{"activation": "geglu", "extras": ["capped logits"], "lr": 0.0088, "beta1": 0.9, "schedule": "wsd", "batch_tokens": 131072, "doc_mask": false, "train_tokens": 985700000, "steps": 7521}
Each number is 128 + 32 x the weight over its row's rms, rounded and kept within 0 to 255. Layers, rows and columns count from 0. The size above them is the row's rms in percent of the matrix's.

# layer 5 MLP up, 3072x768, rms 0.0351, rows 532-566, columns 320-383
size [ 94 102  99 104  95  96 100 103 101  99  98 105 103  99 107 102  96 103 107  99 102 101  91 101 102 102  96 101  99 105 106  94  97 107 105]
[[ 90 151 129 193 144 132  82 151 123 122 122 141 153 140 138 133 136  88 123  82 147 109 119 100 119 163 113  58 177 119 131 105  75 139 129 109 136 126  42  66 192 158  79 121 174  94 140 103 177  99 151 133 108  20 116 155  70  73 149 140 144 129  64  39]
 [119  68 154  81 126 206 137 154 162  95  97  82 165 140 152 153 114 152  99 128 115 122  88 135 146 101 115  73 153 158 130 147 143 149 114 133 126 223 123 133 135 131 121 118 152 137  71 129 131 112 141 131 110 121 140 139 160 151 144 203 150 205 108  58]
 [146 109 133 129 129 141 153 163  75 110 122 100 149 138 209 143 151 146 110 177 139 139 109 140 109 142 138 176 114 128  92 141 144 170 126 153 137 120 160 180  76 102  87 148 155 138 157 149 145 116 101 158 132  92 153 190 133 121  88 139 168 117 137 115]
 [133 149 123 130 129 148 183 135 124 145 142 127 121  82 138  99  95 136 147 128 201 116 195  82 156 163 149 135 145 123 131 166  29 111 156 148 142  92 179 138 105 169 153 163 100 124 171 146 122 153 174 125 118  98 119 127 131  51 104 131 151 115 172 134]
 [146 137  90 155 148 122 114 147 143 155 135 122  95 118 114 139 140 138 141 100 153 106 111 184 148 195 130  81  91 203 157 142 132 106 144 163 113  63 158  77 203 105  75  94 163 139 133 111 139 147 145 118 143 128 135 135  77 164 125 121 101 122 120  96]
 [180 150 109  92 139 148 177 108  79 110  91 129 105 188  86 145 212 144  51 113 157  93  99  99 184  83 155 111 143 146 125 142 127 103 116 143 137 125 128 124 115 144  84 108 129 127 124 160 191 106 125 112  97 128  92 131 114  64 122 117 189 102 102 119]
 [ 74 175  82 127 109 128 161 143 155 108  77 101 158 109 127 142 102 125 160 193 113 140 157 136 154 102  67 157  60 169 156 131 165  90 153  78 142 119  72  98 193 115 114 135 145 150 135  60 132 142 164 107 127 149 121 112  96  62 149 107 117 154 104 125]
 [ 67 104 146 117 181  88  79 117 128 153 179 115 179  71 123 149 176  98  88 117 129 162 149 124 145 195 165 104 124 140 151 174  76 164 114 109 146  77 160 116 100 123 139 109 116 137 177 118 145  96  88  71  94  85  78 136  61 123 141 160 119 149 142 151]
 [133 155  91 113 151 163 140 137 126  96 153 124 120 174 159 141 124 115 115 151 120 125 148 157 124  99 189 101 197 166 111 103 111 174 137 142 148 108 148  94 116 160 124 139 119 123  90 145 117 131 179 100 154 127 147  89  73 139 156 157 114 185  66 128]
 [138 169  93 152 129  60  40 104  57 125 144 157 124 134 134 161 152 157 100 160 117 110 145 191  97  88 148 148 108 137  65 132 143  73 167 150  76 185 158 102 153 131 121 148 135 173 116 162  94 117 168  84 140 120 112 116  96 127  99  86 110  43 144 120]
 [126 109  61  50 185 148 115 132  65  95 105 122  84 171 146  90 167 108 111  64 109 115  68 179 128 127  72 141 102 154 118  83 139 143 149 152  68 129  87  95 197 145 149  95 141  95  60  46 135 141 160  55  94 139 118 121 144 123 124  98 140 134 142  94]
 [122 169 133 157 150 129 135 126 139  62 138 125  73 165 165 157 159 141 170 134 150 177  83 145 181 157 158 117  89  88 119  94 110 134  94  32 115 140  78 123 135 138 103 149 139 161 161  80 125 143 135 149 120 135  82 103 125  81  82 147 159 144 104 180]
 [ 98 207 130  61 160 186 108 182 125 132  93 108 170 145 152 109 110 160 111  78 154 152 162 135 152  81 134 186  82 134 165 140 121 157 115 132 149 136 124 123  82 113 167 126 131 102 171 154 158 145 133 162 116 126  88  79 182 174  96 141 214 134 139 116]
 [195 119 123 156 139 133 105 124 165 126 200 142 162 149 115  87 113 132 106 174 125 170 123 197 176 155 114  90 115  80  82 123 143 128 147 128  87 101 142 109  93 115  94 183 132 129 131 105  51  85 129  54 116 162 189 119 165 119 115 124 127 133 173  99]
 [136  91 139  83 100  78  98 194 165 192 104 132  84 113  97 126 159 169 115 125 188 161 153 137 121 100 101  92 109  92 138 140 105 174 100 123 151 157 118 188 142 137 132 127 111  94 111 103 174 142  75 104 143 152 151  99 176 182 119 150 130 120 112 100]
 [133 157 183 167 150 172  75 115 122 104 134 111 126 181 138 134  94  83  95 144 131 144 138 108 123 172 104 100  95 154 151 163 165 190 164 119 121 154 192  99 180 155 124 139  86 129 104  67  94 117 161 149 104 129 119  92  85 156  61 149 161 113 145 160]
 [136 104  99 105 133 127 195 103 157 123  95 173 110  73 117 196 155 114 152 103  83 165  92 170 131  54 112 115 102 125 163 120 150 164 136 131  61 147 134 150 164 128  88 153 126 160  98 127 123 125 100 119 154 151 155 133 123 132 111 120 109 103 170 123]
 [165 176 178 158  98  98 109 132 127 152 157 121  95 154 172  72 106 101 147 104 167  67 151 136  98 138 118 167 118  61 162 139 140 109 159 149 126 115  72  88 111 134 125 171 130  92 143 165 137 169 137 164 136  99 140 132 128 141 147  83 146 137 124  51]
 [126 128 134 138 171 135 166  79 134 112  52 108  98 138 161 165  94  90 139 151 104  98 131 130  87 127 101 164 174 109  72 150 187 127 119 107 142 103 130 104 103 104 116  99 128  73 123 168 160 149 157 120 145 111  81 112  86  58 118 144 152 147  63 157]
 [122 128 144 146 147 102 170 122 112 113 107 133 134 129  59 117 149 117 179 100 131 143 103 124 117 162 140 136  95 138  77 110 138 133 143 116 169 161 133  90 155 126 125 103 105  86 117 119 136 152 132 144 171  97 154  99 132 174  33 140 129 116  93 152]
 [106 109 129  76 151  74 101 127 135 156 120 103 125 104 106  81 143 173 127 131 104  89 122  50 109 112 136  97 189 170 113 174 115  98 148 144 107 107  90 149  96 137  68  77  94  89 113  99 174 107 130 130  89 149 161 152  92 132 122 153  98 145 153 164]
 [ 68 129 110 131  97 100  56 110 117 116 131 128  92 127 140 133 148 131 177 105 151  96 176 155 128 114 209 152  43 153 146 107 114 150 165  87 153 100 147  76 122  90 100 143 161  82 186 135 141 126 116  99  99 106 130 167  73  78 148  82 133 114 128 152]
 [ 72 170 105 167 149 144 114 165 202 134 131 169 106 135 182 108 133 130 110 163 101 127  90 101 137 149 153 165 117  87 118 156  89 132 140 110 197  97 100 141 131  87 151 123 145 124 138  80 117 143  90 132 138 152 133 167 137 132 133 118 174 133 132 126]
 [191 106 161 158 128 128  32  87 124 131 137 126 111 104 131 148 147 170 160 160 176 174 107 136 132 131 159 113  87 137 125 150 100  97  71 147 172 128 112 151 126 105 141 104  95 147 118 154 106  96 131 163 137 144  89 129 119  63 121 110 127 125 101  72]
 [131 128 164 122 114 160 143 148 138 115 130 105 121 144 155 132 111 122 133 141 140 135 124  53  99 107 100 111 152 150 170 161  94 120 174 168  65 121 128 136 131 163 138 129 139 179 110  96 113 167 132 112 113 116 121 152 236 169 148 109 108 173 113 119]
 [116 113 117 127 121 135  75 125 181 125 120  87 122  55 181 156 146 135 170 102 138 130 143 150 173 114 108 114  56  89 128 122 131 129 125 113 172 120 119 168 142 189  63 125 122  80 141  91  27  71 136 106 160 125  78 167 113 133 139 189 142 133 157  88]
 [111 136  95 160 160 155 132 122 167 166 139 119 136 187 122 129 159  69 156 127 105 107 148  93 134 114 142 135 130  96  96 124 152  80 104 130 195 160 128 186 175 141 123 188 129 130 125 151 129 100 142 125 149 130 167 159 216 138 189 150 134  93 113 129]
 [ 58 105 170 161 179 111 122 119 115  69 143 131 107 138 115 180  87 155  55  52 153 118  76 139 155 177 167  90  95 143 149 129 130 110 135 116 150 122 141  91 175 200 127 103 167 142 127 115 143 164 167  83 172  93 172 127 117 127 152 127 102 157 178 124]
 [203 153 101 151 168 135 114 152 184  74 145 105 110 102  78 117 130 151 120  96  55 103 123  76 106 137 139 183 105 156  97 110 110 139 112 153 110 154  93 138 150 130 125 123  91 115 186 191 144 147 111 140 165 130 106  82 142 175 123  93 128 116 122 153]
 [ 97 143 125 120 126 137 138 120 119 111 152 172 175 156 109 134 100 170 138  85  99 152  77 169 180 138 178 130 199 142 103 148 158 117  89 105 161 122 142  89 118  92 124 138  86 121 132 113  99 133 180  87 176 150 165 179 182 119 149 141 127 129 135 135]
 [132 100 210 117  87 164 152 132 155 118 139 152  84  47 129 154 143 145 117 114 170 130 124 170 104 132 131 174 163 124 186 152 174 130  79 125  93 143 110  84  99  94  87 127 161 141  76  74 154 109 160 155 131  98 138 125 144  61 104 112 128 112 111 123]
 [117 146 113  74 130 112 168 108 163 153 161 128 185 120 135 201  74 154 165 166 142 129 130 143 144 140 122 161 166 121  87 150 141  94 100 128 105 102  58 166 138 102 166 133 149 103 164 100 113 114 133 137 139  48 108 129 103 110 152 152 117 198 111 117]
 [ 88 131  59  80 146 138 160 105 105 176 144 179 122 185 198 120 164 164 170 150 101 136 157 186  95 163 148  87 102 155 190 150 133 152 115 139 132 154  55 190 118 102  68 144 138 120  82 129 128 140 116 150 174  67 179 176 125  60 142  73 154 126 111 159]
 [139 117 119  97 165 186 106 121  87 139 157 165  43 103 135 109 127 151 160  95 112 145 108 174 118 150 159 105 131 151 114  78 121 143 113 121 166 131 111 110 137 150 114 101 137 112 132 123  61 106 139 129  99 184 160  93 140 132 115 147 118  89 123 132]
 [147  91  67 132 198 145 131 126 137 124 145 135 166  99 107  89 118 122 119  83  48 179 110 139 100 153 125 102 164 146  95 144 122 171 126 164 135 166 108  70 161 115 135 178 148 144 136  89 163 136 135 104 157 110  88 206 164 142 191  89 127 132  91  89]]
# layer 5 MLP down (transposed), 3072x768, rms 0.0351, rows 532-566, columns 320-383
size [ 94 100  99 106  95  98 101 104 100 100  99 104 101  99 106 103  96 102 106 100 103 102  88 103 100 103  97  99  97  99 106  97 100 106 104]
[[160 134  90 149 109 166 158 141 174 149 169 104 105 104 114  93  90  84 142 142  87 174 124 141  97 150 123 156 129 125 183 130  97 146  99  60 121 183  99 154  81 116 133 108 140 155 133 141 125 111 163 124 153 131  94 114 137 120 125 177 121 108 178 192]
 [123  88 114 111 156 120 144 149 165  62 164 107 150 151 127 113 137 138 109 113 165 152 181 121  96 152 110 125  92  93 104 116 141 105 205 138 143 131 176 125 107 154 107 139 160 100  97  88 103 118  86 130 116 139 115 157 123 178  90 134  57 156 125 114]
 [154  86 104 114 129 128 169 167  71 133 120  62 144 112 190 117 112  83 105  86 121 176 158 124  53 109 146 150 118  65 115 127 183 110 101 118 147 158  69  88 174 129  62 130 103 165 152 161 134  79 138 124 143  95  83 145 185 183 172 146 105 117 134 101]
 [ 70  91 112 187 168 153 166 153 145 126 114  95  31 129 135 117 162  81 103 124  96  90 163 162 161 173 138 110  82 109 109 190 136 127 127  37 117 111 115 187 114 160  64 117 153 124 121 127 127 152 172 133 129 180 114 103 112  69 120 142  84 101  83 151]
 [ 75 105 145 132 141 127  88  86  78 133 160 151 138 143  88  88 111 144 114 162 140  99  76 104  85 166 151 218 128  96 138  91 133 236  99 103 131 186 165 194  48 133 189 119 105  92 161 121 140 132 167 166 160 147 106 214 130 151 198 166  82 138 120 151]
 [123 136  80  98  79 108 142  68 122 114 160 123 101 119 110 132 129 104 150 122 124 162  82 169 136 172 125 128 164 129  90 108 166 143  93 132  72 139 117 185 112 140  47  91 168 117 141 165 114  78 153 117 111  89 137 108  58 133 125 125  82 188 128 161]
 [ 93  95  73 127 116 181 137 128 179 100  97  92 136 103 161 135 139  84 118  92 135 142 136 114 159  95 156  90  92  99 134 151 146  89 179 105 148 195 167 147 115 111 116 119  88  91 155 138 116 115  91 114 133  56 139  95  98 141 154  72  82 107 109 115]
 [ 90 125  66 115 210  83  81 130 187 159 128 102 175 103 165 149 121  68 105  73 153 125 148  91  84 163  92 100  98 153 118  96 156  84 112 117  91 132 102  91 111 125 140 112 146 164 170  94 147  98 183 140 178  64 128 131 107  74 170 124 145 151 139 125]
 [140 135 100  76 142 114 141  81 107 147 105  96  87 133 180 117 106 130 166 155 128 116 172 124 125 112 109 114 110 109 148  99 116  71 166 141 146  92  81 167 157 139  79 137 116 124 140 151  89  83 113 153 156 170 126 152 116  99 140 166 146 123  67 126]
 [126 145 182 128 177 107 166 159 133 171  99  90  93 143 163 165 193 112  95 123 159 152 155 108 138 122 138 157 159 104 170 109 169 108 100 174  77  81 180 175 148  86 143 111 171 142 178 177 129 184 138 104 154 134 165 154 110 131  66 104 100  86 100 117]
 [182 100  99 102 142 121 131 156 144 128  95 164 133 109 140 124 112 155 130 117 102 131  89 121 186 171 128 168 158 114 131 112 140 148 132  99  92  64  88  74 102 169 169  91 129 166 142 114 112 131 121 146 114 120 132 149 141 134  73 123  83 150 125 134]
 [194  99 108 146  82  74 119 119 145  90 151 119 135 103 118 113  98 146 112  56 141 114 152 157 146  87 144  68 153 171 161 143 177 122 126 127 170 122  97 136 186 171 172 172 104 128 143 179 122 118 130 102 127 135 124 105  65 134 112 114 103 113 162  78]
 [103 122  90 128 124 126  97 128 146 129 133 123 108 117 137 132  83 147 111 138 158 159 141 129 147 107 170 105 143 128  93 137 150 133 126  42 166 169 146 156  83  80  59 150 145 158 105  82 138 133  97 111 100 102 161  69 118 184 140 158 125 107 124 131]
 [116 137 148 190  92 137 117  73  78 118 120  86 116 144 133 113 139 123 149 180 112 144 158 117 145  94 128 126 193 129 107  76 139 217 187 130 161 133 104 148 166 115 136  90 132 121  38 160 109 105  86  85  98 127  80  85 111 185 167 132 126  42 133 124]
 [ 75  89 129 104 132 158 132 121 128 108 106  89  93  81 123 136 154  88 116 149 115  59 120 120 142 171  87 123 131  83  69  99  73 168 186 126 150 100  87 175 151  87  88 168 112 116 184 116  87 133 170 184 115  94 193 176 113  87 141 176 155 224 128 125]
 [154 134 153  89 172 162 133 126 146  65 138 164 115  87  88 115 132 154 147 133 120 143 227  59 146  95 153 119 112 118 164  98 113 160 147 107 131 130 122 111 119 177 169 103  55 177  93 153 143 166 116 135  75 128  96 106 125 148 115 141 129 139 147 129]
 [111 127 132 167 145 122 115 171 119  83 118 140 101 127 126 155 153 158 148 147 195 154 119  76  98  73 109 132 129 117 168 126  88 120  84 131 152 182 157 144 150 135 101 134 120  98 141 164 133 101 101 105 184 102  94 131 123 121  76 110 105 114 136 110]
 [157  98 122 103 147 128 210 147  99 186 123 160 125 122 105 108 138 102  89 197 104 121 148 143 135 159  84 144  85  99 157 101 121 128 130 143 103 109 101 105 138 146 135 155 116 139  84 150 177 127 134 173 116  72 137 118  98 106 127  88  90 162 157 110]
 [137 144 155 164 134  97 120 119 162 169 136 180 127  75 156 154 108 132 124 120 133 135  74 136 143 140  92 130 150 103 135 148 119 140 127 112 113 130  84  85 180 132 183  94 149 171 109 141 162  97 197  99 128 172 164 121 110 107  41 146 140 140 204 114]
 [138 129 117  92  71 115 166 170 162 153 126  95 191 146 119 121 176 130 108 134 146  54 144 171 122 129 127 137 156 129 135 155 114 132  90 117 155 127  45 119 160 208 104 165 133 173 120 103 121 194 157 128 163  92 176 105 125  93 128 150  92  93 153 102]
 [148 126 143 124  75 166  72 137  86  92 169 106  92 125 131 166 118 125 149 117 112  64 137 152  89 151 107 118 136 121 111 142 114 158 105 146  69 122 108 107 170 123  72 168  56 172 112 136 122  88 106 159 111 101 137 157 122 139 192  67 103 133  95 121]
 [139  87 213 108 152 153 158 144 124 111  97  98  78 101  84  49 129 175 106 113  62 115 112  95  82 127 119 163  91 155  59  82 116 109 133 155  99 112 124 140 120  81 122 153 114 137 104 176 182 103  94  98 135 164 164 153 132 144 132 160 166 130 149 111]
 [125 102 145 192 122 185 162  82 117 125 108 107 186 121 161 149  87 149 103 113 162 134  95 118 122  74 152 125 190 128 116  58 134 154 139  94 111 115  96 152 173 133  85 148 125 134 136 165 172 172  94 110  66 146 108 151 156 161 121 140 151 152 111 136]
 [ 91 123 155 125 171 121 187 100 118 149 115 128 168  91  95 106  87 119 129 149 148 121 111 122 110 110 102 146 122  94 157 133 106 144 138  72 125 172 119 114  73 125 139  80 124  94 185 112  89 106 164 105 142 111  91 126 111  97 127 111 133 109 142  99]
 [178  85 130 101 218  95  98 115  96 188 168 177 139 142 107 139 148 181 129  78 115  76 138 123 145 133 142 180  99  82 165 226  74 141  78 106 192 150 151 141 117 144 106 120 109 162 129  58 134 133 113 117 150 132 176  85 117 139 163 152 127 138 133 112]
 [151 143 134 165 114 134 114 179  94 181  91 148 158 109 145 186 134 162 134 143 148 153 159  83 106 133 109 146 178 117 131 148 142 124 117 209 151  95 139 171  87 146  89 167 171 196 101 141 146 160  95 146 161 148 126 121 144 201  95 147 104 119 122 121]
 [174 117  99 138 131  84 136 189 105 136  60 127 126 141 141 115 115 116  86 108 151 151 125 159 100 122 207 135 103 114 117  83 175 160 138 197  69  98 185 112 184  91  88 111 187 100 132  73 137 117 111 117 176 141  83 156 120 162 107 112 103  86 102 188]
 [107  58 109 138 143 135 193 143 160 162 153 113 130 115 136 172 168 158 127 143 100 183 103  74 104 142 182 157 123 173 175 148 127 158 114  89 219 107 162  89 103 139 203 188 106 132  90 171  89 143 175 114 107 137 108 154  85  98 149 131 152 154 121  58]
 [140 153 112 165  96 117 206  87 139  64 105 101 156 163 167 110  86  79  48 147 153 112 135 103 176 192 142 144  85 155 132 133 163 155 113 158 115 148 122 100 120 188 154  79  53 166  69 137 191 104  74  90 104  83 167 121 112 122 126 130 131 112 111 168]
 [133 143  88  87  99  90 187 113 143 131 114 122 127 159  60 140 123 109 107 138 152 109 110 167 112 174 129 162  84 121 188 138  82 152 130  82 133  89 112 107 126 130 138 116 175 131 115 153 102 126 140 158 152  87 145 127 182 198 120 130 131 136 118 159]
 [144 165 117 152  84 165 136 141 162 159 148 164  84 124  76 217 128 131 135 128 143 189 118 141 110 134 127  86  51 133 149 100 146 177 128 174  94 104 142 149 158  91 109 133 164 135 133 137 183 124  86 113 166 143  73 149 146  49  83 117 131  79 107 170]
 [140 139 166 137 145 153 121 123 142  81  90 136  61 112 120 120 120 130 127 101 106  97 120 160 119 178 152 167 135 112 164  85 170 126  97 124 121  64 184  81  94 122 102  59 177 180 103 147 112 158 144 111 155 145 117 158 162 113  84 102 125 156 128 210]
 [119 119 128  71 109 118 130 109 124 144 152 116  83 158 152 129  76 108 179 124 174 105 138 110 146  97 120 150 137 108 133 161 151 107 132  72 169 156 124 113 127 112 116 162 165 108 135 158 150 163 124 121  96  84 101 107 130 163 103 155 133  84  89  78]
 [118 130 149  98 132 137 150 147 150  95 129  74  98 132 157 141  88 130 130 136 149 144 117 110  53 121 147 160 131 137 133 116 121 151 196  84 115 169 110 144 178 122 142  77 140  68 137  72 116 124 113 136 136  80 150 133 119 158 114 130 157  88  85 126]
 [127 119 176 141 108 157 165 105 131 182 142 113 142 112 159 102 160 140 122 126 134 140  93  99 134 134 143 108 125 129 127 146  80 142 147 147  73  20 150 149 147 129 187 153 107 227 145 104 162 113 151  86 152 161 172 124 134 206 201 124 123 125 101 128]]
# layer 5 MLP gate, 3072x768, rms 0.0351, rows 533-567, columns 320-383
size [102 101 107  97  98 103 102 101  99  99 117  97 100 105  98  97  99 105 100 104 106  93 101 102 101  99  98  99 102 101  98 102 104  98  96]
[[180  98 160 151 151 134 128 144 105 123 180 112 126 193  75 166 111  85 204 162 183  94 181  86  79 140 145 156 139 164  70 132 141  38 151 101 157 152 129 105  73 138 113 142 123 130 144 185 110  94 117 124 172  69 116  97 107 120 164 169 157 115 129 197]
 [139 125 145 124  97 106 116 179 163 173 162  79  95 116 184 176 130 125 103 121  80 118 113  93 112 124 105  98  90 160 144 109 148  95 123 130 145 174 105 135 127 116 124 173 148 142  43 134 117  77 150 124  86  71 111 127 175 162 140  85  99 129 101 145]
 [188  84 128 138 125 115  84 119 147 155 164  98  85 150 145 116 116  99 100 145  92 147 132 132 106  90 149 141  55 153 109  97 219 161 151  26  92 184 112 174 122 104 103 140 133 142 116 144 164 124  93 124 163 125  84 104 150 166 115 102 133 124  76 120]
 [180 124  94 156  93 140 120 136 131 151 210 157 102 132 106 105 151 150 103 107 162 166 171 146 135 146 103  98 136 138 133 147 145  36 147 130 119  85  78 102 159 105 161 123 125 166 139  89  76 120 139 119  69 123  73  53 142 113  63 133 106 127 122 140]
 [107 148 111 130 126 121 104 163 180 106 167 159 167 153 158  77 152 113 147 190 128 111 126 113  96 138 122 152 102 142 144 157 134 117 158  95 147 167  75 188 163 125 157 154  96 206 113 112 113 114  99 126 131 146 198 174 129 164 204 120  89 179 133 103]
 [138  89  81 170  95 153 175 206 160 163 146 110  87 148 129 144 129 112 107 139 149 110 152  91 127 101 134 128 155 136 135 111 154 109 159  59 153  87 100 165  71 183 137 117 175 139 126 163  89 112 115 123 110 136 175 115 145 165  94 107  67 108 119 198]
 [122 159 170 175 146 125 115 107  84  91 122  91  76  92 144  98 171 143 110 164 150 111  79 119 126 117 152 109  85 145 118 139 179 136  67 118  62 167 132 144 180 131  74  75 150 112 170 186  52 174  96 139 127 101 118 128 111  80 157 191 124 115 117 145]
 [112 108 111 159 147 150  26 154 136  96 120  85 207 131 101 151 121 145 146 177  77 153 166 169 109 140 124 146 121  97 182 136 125 141 166 110 156 140 105 123 147 179 149  98 157  87 178 101 120 153 144  98 150 106 117 142  88 103  97 203 146  88 151 117]
 [125 113 143 154 133 147  89  91 138 158 145 108 154 190 146 114 169 150 129 148 113 111 143 130 107 135 112 137 119 121  81 179 120 134  65  89  79 137 126 147 134  90 136 121 138 152  93 141 159  84 135 149 147 121  79 116 124 135 196 158 218  91 150  95]
 [136 116 139  80  99 143 169 117 177 159 197 124 163 139 194  73 109  82  99 155  99 174 164  80 162 118 215  92 166 105 103 114 143 164 152  88 144 144  79 183  85  88 146 128  91 136 125 182 109 119  75 127 109  84 113 142 162 152 125  78 150 139  99 145]
 [123 184  90 118 151 154  94 175 138 135 143 175 133 111 151 118 156 111 184 128 144  89 182 135  94 181 139 132 136  88 129 130 151 104  89  91 110 135 135 144  96  82 180 100 163 133 105 166 138 137  97 132  87 122 110 109 170 143 127 112 113 114 114 136]
 [105 129 173  77 112 140 164 119 145  70 122 132 140 103 135 120 132 143 181 153 103  98 129 160  92 130 120 148 147 105 126 134 169 141  93 115 149 112 123 115  89 112 203 101  35 116 165 185 158 132 159 169 149 134 168 195 119 117 148  93 113 129  97 159]
 [164 136 105 161 127 126  90 174  81 125 129 101 117 127 152  77 153  98  80 153 137 159 158 111  99 133 144 125  77 118 152 127 148 102  86 128 112 104 135 118  52  67 148  84 109 132 158  90 141 129 163 145 120 131 161 151 110 129 119 144 156 157  57 134]
 [112  88  90 169 129 122 154 189 155 196 102 125 132 161 191 101 173  69 157 174 146 110  84 105 120  77  91 114 165 143 146  77 121 140 106  95 132 110 141 189  73 180 147 139 163 152  93 129 136 147 158 109 171 146 172  73 148 147 118 140 104 157  84 131]
 [178 137 162 147  75 149 169  97 132 107 128 131 115 192 133 177 137 122 192 134 125 178 168 162 122 123 173 108 182 182 106  96 140 160 120 113 143 158  76 129 150 117 177 101 138 172 185 129 163 150  68 127 109 111 129 153 109 134 143 130 127  97 113  78]
 [133 138 131 141 143  87 155  79 149 168 114 185 153 103 175 103 180 141 121 131  93 123 149 109 144 143 138  92  92 128 118 105 178 114 125  98  78 123 145 118 141 138  71 138 144 173 128 207  90 143 177 116 157 156 171 126 134 124 100 180 139  94 104 152]
 [119 144 112 115 158 139 132 159 104 149 164  72 153 169 160 114 126  77  68 129 142 119 104 109  85  88 154 144  72  90 145  69 139 118 108 111 167 146  71 101  56 130 139  93 149 139 139 142 192 168  94 106 120 107 134 128 130 120 120  95 125  67 120 116]
 [ 96  89  94 119 172 147 156  81  98 118 140  92 130 154 186  71 141 107 134 134  97 133 111  54  85 145 107 164 134 190 107 137 106 102 101  98 123 111  89 151 134  81 169 117 129 140 122 152 134 157 108  92 119 136 147 152 146 116 156 112 124 109 141 163]
 [144 128 168 100 123 175 144 102 158 132 152  74  90 127 109 144  81  89 214 152 123 171 178 117  39  94  78 116 130 126 106 148 115 115 103 114 132 147  69 101 171   0 189 148 155 158  68 161 169 145 133  88 107 133 102 118 230 141 186 134  91  85 158  99]
 [150 150 108 130 109 133 120 129 153 114 145 177  53 140  78  94 175 133 100 140 125 185 121 162 135 138 211 107 121  98 126 104 167 134 155  71 121 156 132 199 123 137 103 146 143 178 117 142 161 159 127 127 154 168 115 155 120 143  97 185  83 145 155 208]
 [ 93 126 166 153 143 218 113  85 109  82 125 161  99 160 159 142 165 152 144 119 167 150  81 118  66 101  99  96 117  97 134 147 121 164 137 119 140 162 142 133 105  95 102  62 164 201 163 141 115 182 146 167 112 105 174 105 118 114 147 131  81 123 107 177]
 [ 93  81 116 109 149 187 148  73 155 107 122  51 194  92 124 234 139 116  73 171 144 127 197  93  72 126  98 130 121  96 172  90 144 106 164 110 132 147 114 121 181  79  95  94  92 146 155 175 142 155 176 154 124 112  99 118 143 159 129 112 135 126 134 127]
 [113  91  56 111 143 143 114 173 130 161 171 164 142 131 115 168 100 163 192 145 168 158  83 150 189 135  61 119 135 113 157 114  98 154 156 107  71 138 117 169 133 125 150 131 106 101  78  97  77 175  92 131 180 157 172 135  68 159 147 110  79 183 131 154]
 [107 148 153 130 114 111  91 116  90 101 130  84 177 101 125  81 103  90 125 160 182  96  98 170 107 110 110 111  80 127 141 111 158  99 161 156  80 166 157 160 162 144 143 165 173 123  71 205 128  80 110 153  63 116 138 146 172 186 122  57 119 115 156 122]
 [146 106 115 171 168 174 177  84 131 133 103 123 168 109 191 103 120 134 153 147  93 115 139 157 124 145  96  98 116  85  95  84 155 163 124 101  88 200  76 140  83 161 144 150 139 136 133 147  83 124 153 177 118  95 121 121 135  98 143  97 101 127 119 131]
 [ 87 153  84 116 128 103  88 113  69  64 123 134  71 157 136 101 144 141 111 131 158 131 154 128 115 115 200 154  96  98 109  94 149 138 132 158 141  89 121 101 158 154 103 106 150 134 144 146  99 166  85 164  81 123 103 119 114 130 117  90 139  93 153 114]
 [160 115 119 107 146  94 125 101  98  75 124 168 132 159 124  84 125 125  67 122 126  92 145 152 136  90 133 163 151  68 103  94 154 135  79  99 139 179  95 131 142 108 153 149 126 111 109 166  75 109  51  98 111 161 153 175  65 106 129 135 148  69 110 127]
 [ 97  74 126 164 143 196 170 101 121 139 114 110 143 160 216 102 217 156  98 183 123 155 197 183 185 144 157 111 135 138 180 145 169  97 171 104  93  59 146  67 128 149 101 102 166 164 107 179 157  91 128 142  83  76 214  72 206 184 138 147  66  91 148 115]
 [106 112 100  71 153 169 119 138 147 158 143  84 254 143  98 197 152 165 175 111  69 128  90 116 136 126 142 104 131 148 105 138 175 148  91  59 179 144 176 105 125 124 181 107 108 134  98 115 132  85 148 119 145 158 139 146 134  98 128 119 161 169  70 137]
 [131 147 154  70 117 111 115 156 112 133 182  91 121 181 167 123 177 129 151 203 167 122 127  86  76 169 126 190 158 130 124 172  94 118 106 116 106 158 116  99 115 123 179 138 145 145  54 164 127  96 160 136 103 126 198 144 196 121 123 169  82 120 112 155]
 [ 99 163 149  45 150 161 177 119 142 141 168 125 124 116 133 160 117  72 132 148  57 123 158 109 113 186 144 126 132 112 116 138 159 143  79 145 127 130 100  85 127 194 193 145 132 127  59 125  67 136  96 145 134 136 152 147 125 127 116 155 139 149 111  83]
 [146 141 104 134  97 103 155 196  95  66 156  71 133 126 105  96 141 132 118  91 115 113  96 129  88 104 159  90 147 133 136 139 139 120 130 116 160 178 190  69  59 187 116  94 132 103 165 150 152 137 153 186 121  70 141 116 137 163 146  63 139 112  90 170]
 [193 102 100 135  72 150 116 161  67  74 145  79  77 125 148 152 106 114 195 153 118 138 162 124 156 156 105 131 112 146 158 120 121 119 162  88 116 120 131  78  81  83 163  96 169 139 133 157 108 121 176 140  88 172 115 108  69 135 144 119 167  80 106 168]
 [138 124  50 112 135 143 114 161 170 102  71 116 252 114  96 135 103 123 177 155 135 165  84 108  82 114 120 139 114 153 111 133 175 137 157  98 109 208 127  98 142  51 125 140 115  91  99 157 110 127 152 108 133 184 165 184 124 128 152 137 201  88  34  72]
 [110 115  79 100 125  81 107 126 147 111 125 148 104  82 163  98 131  87 117 119 141  93 123 151 157  79 110 115  52 125  63  93 104 109 156 132  87 144 115 188 184 159 148 113 101 131 129 133 122 151 119  79 100 163 153 196 145 189 132 128 100  81 161 147]]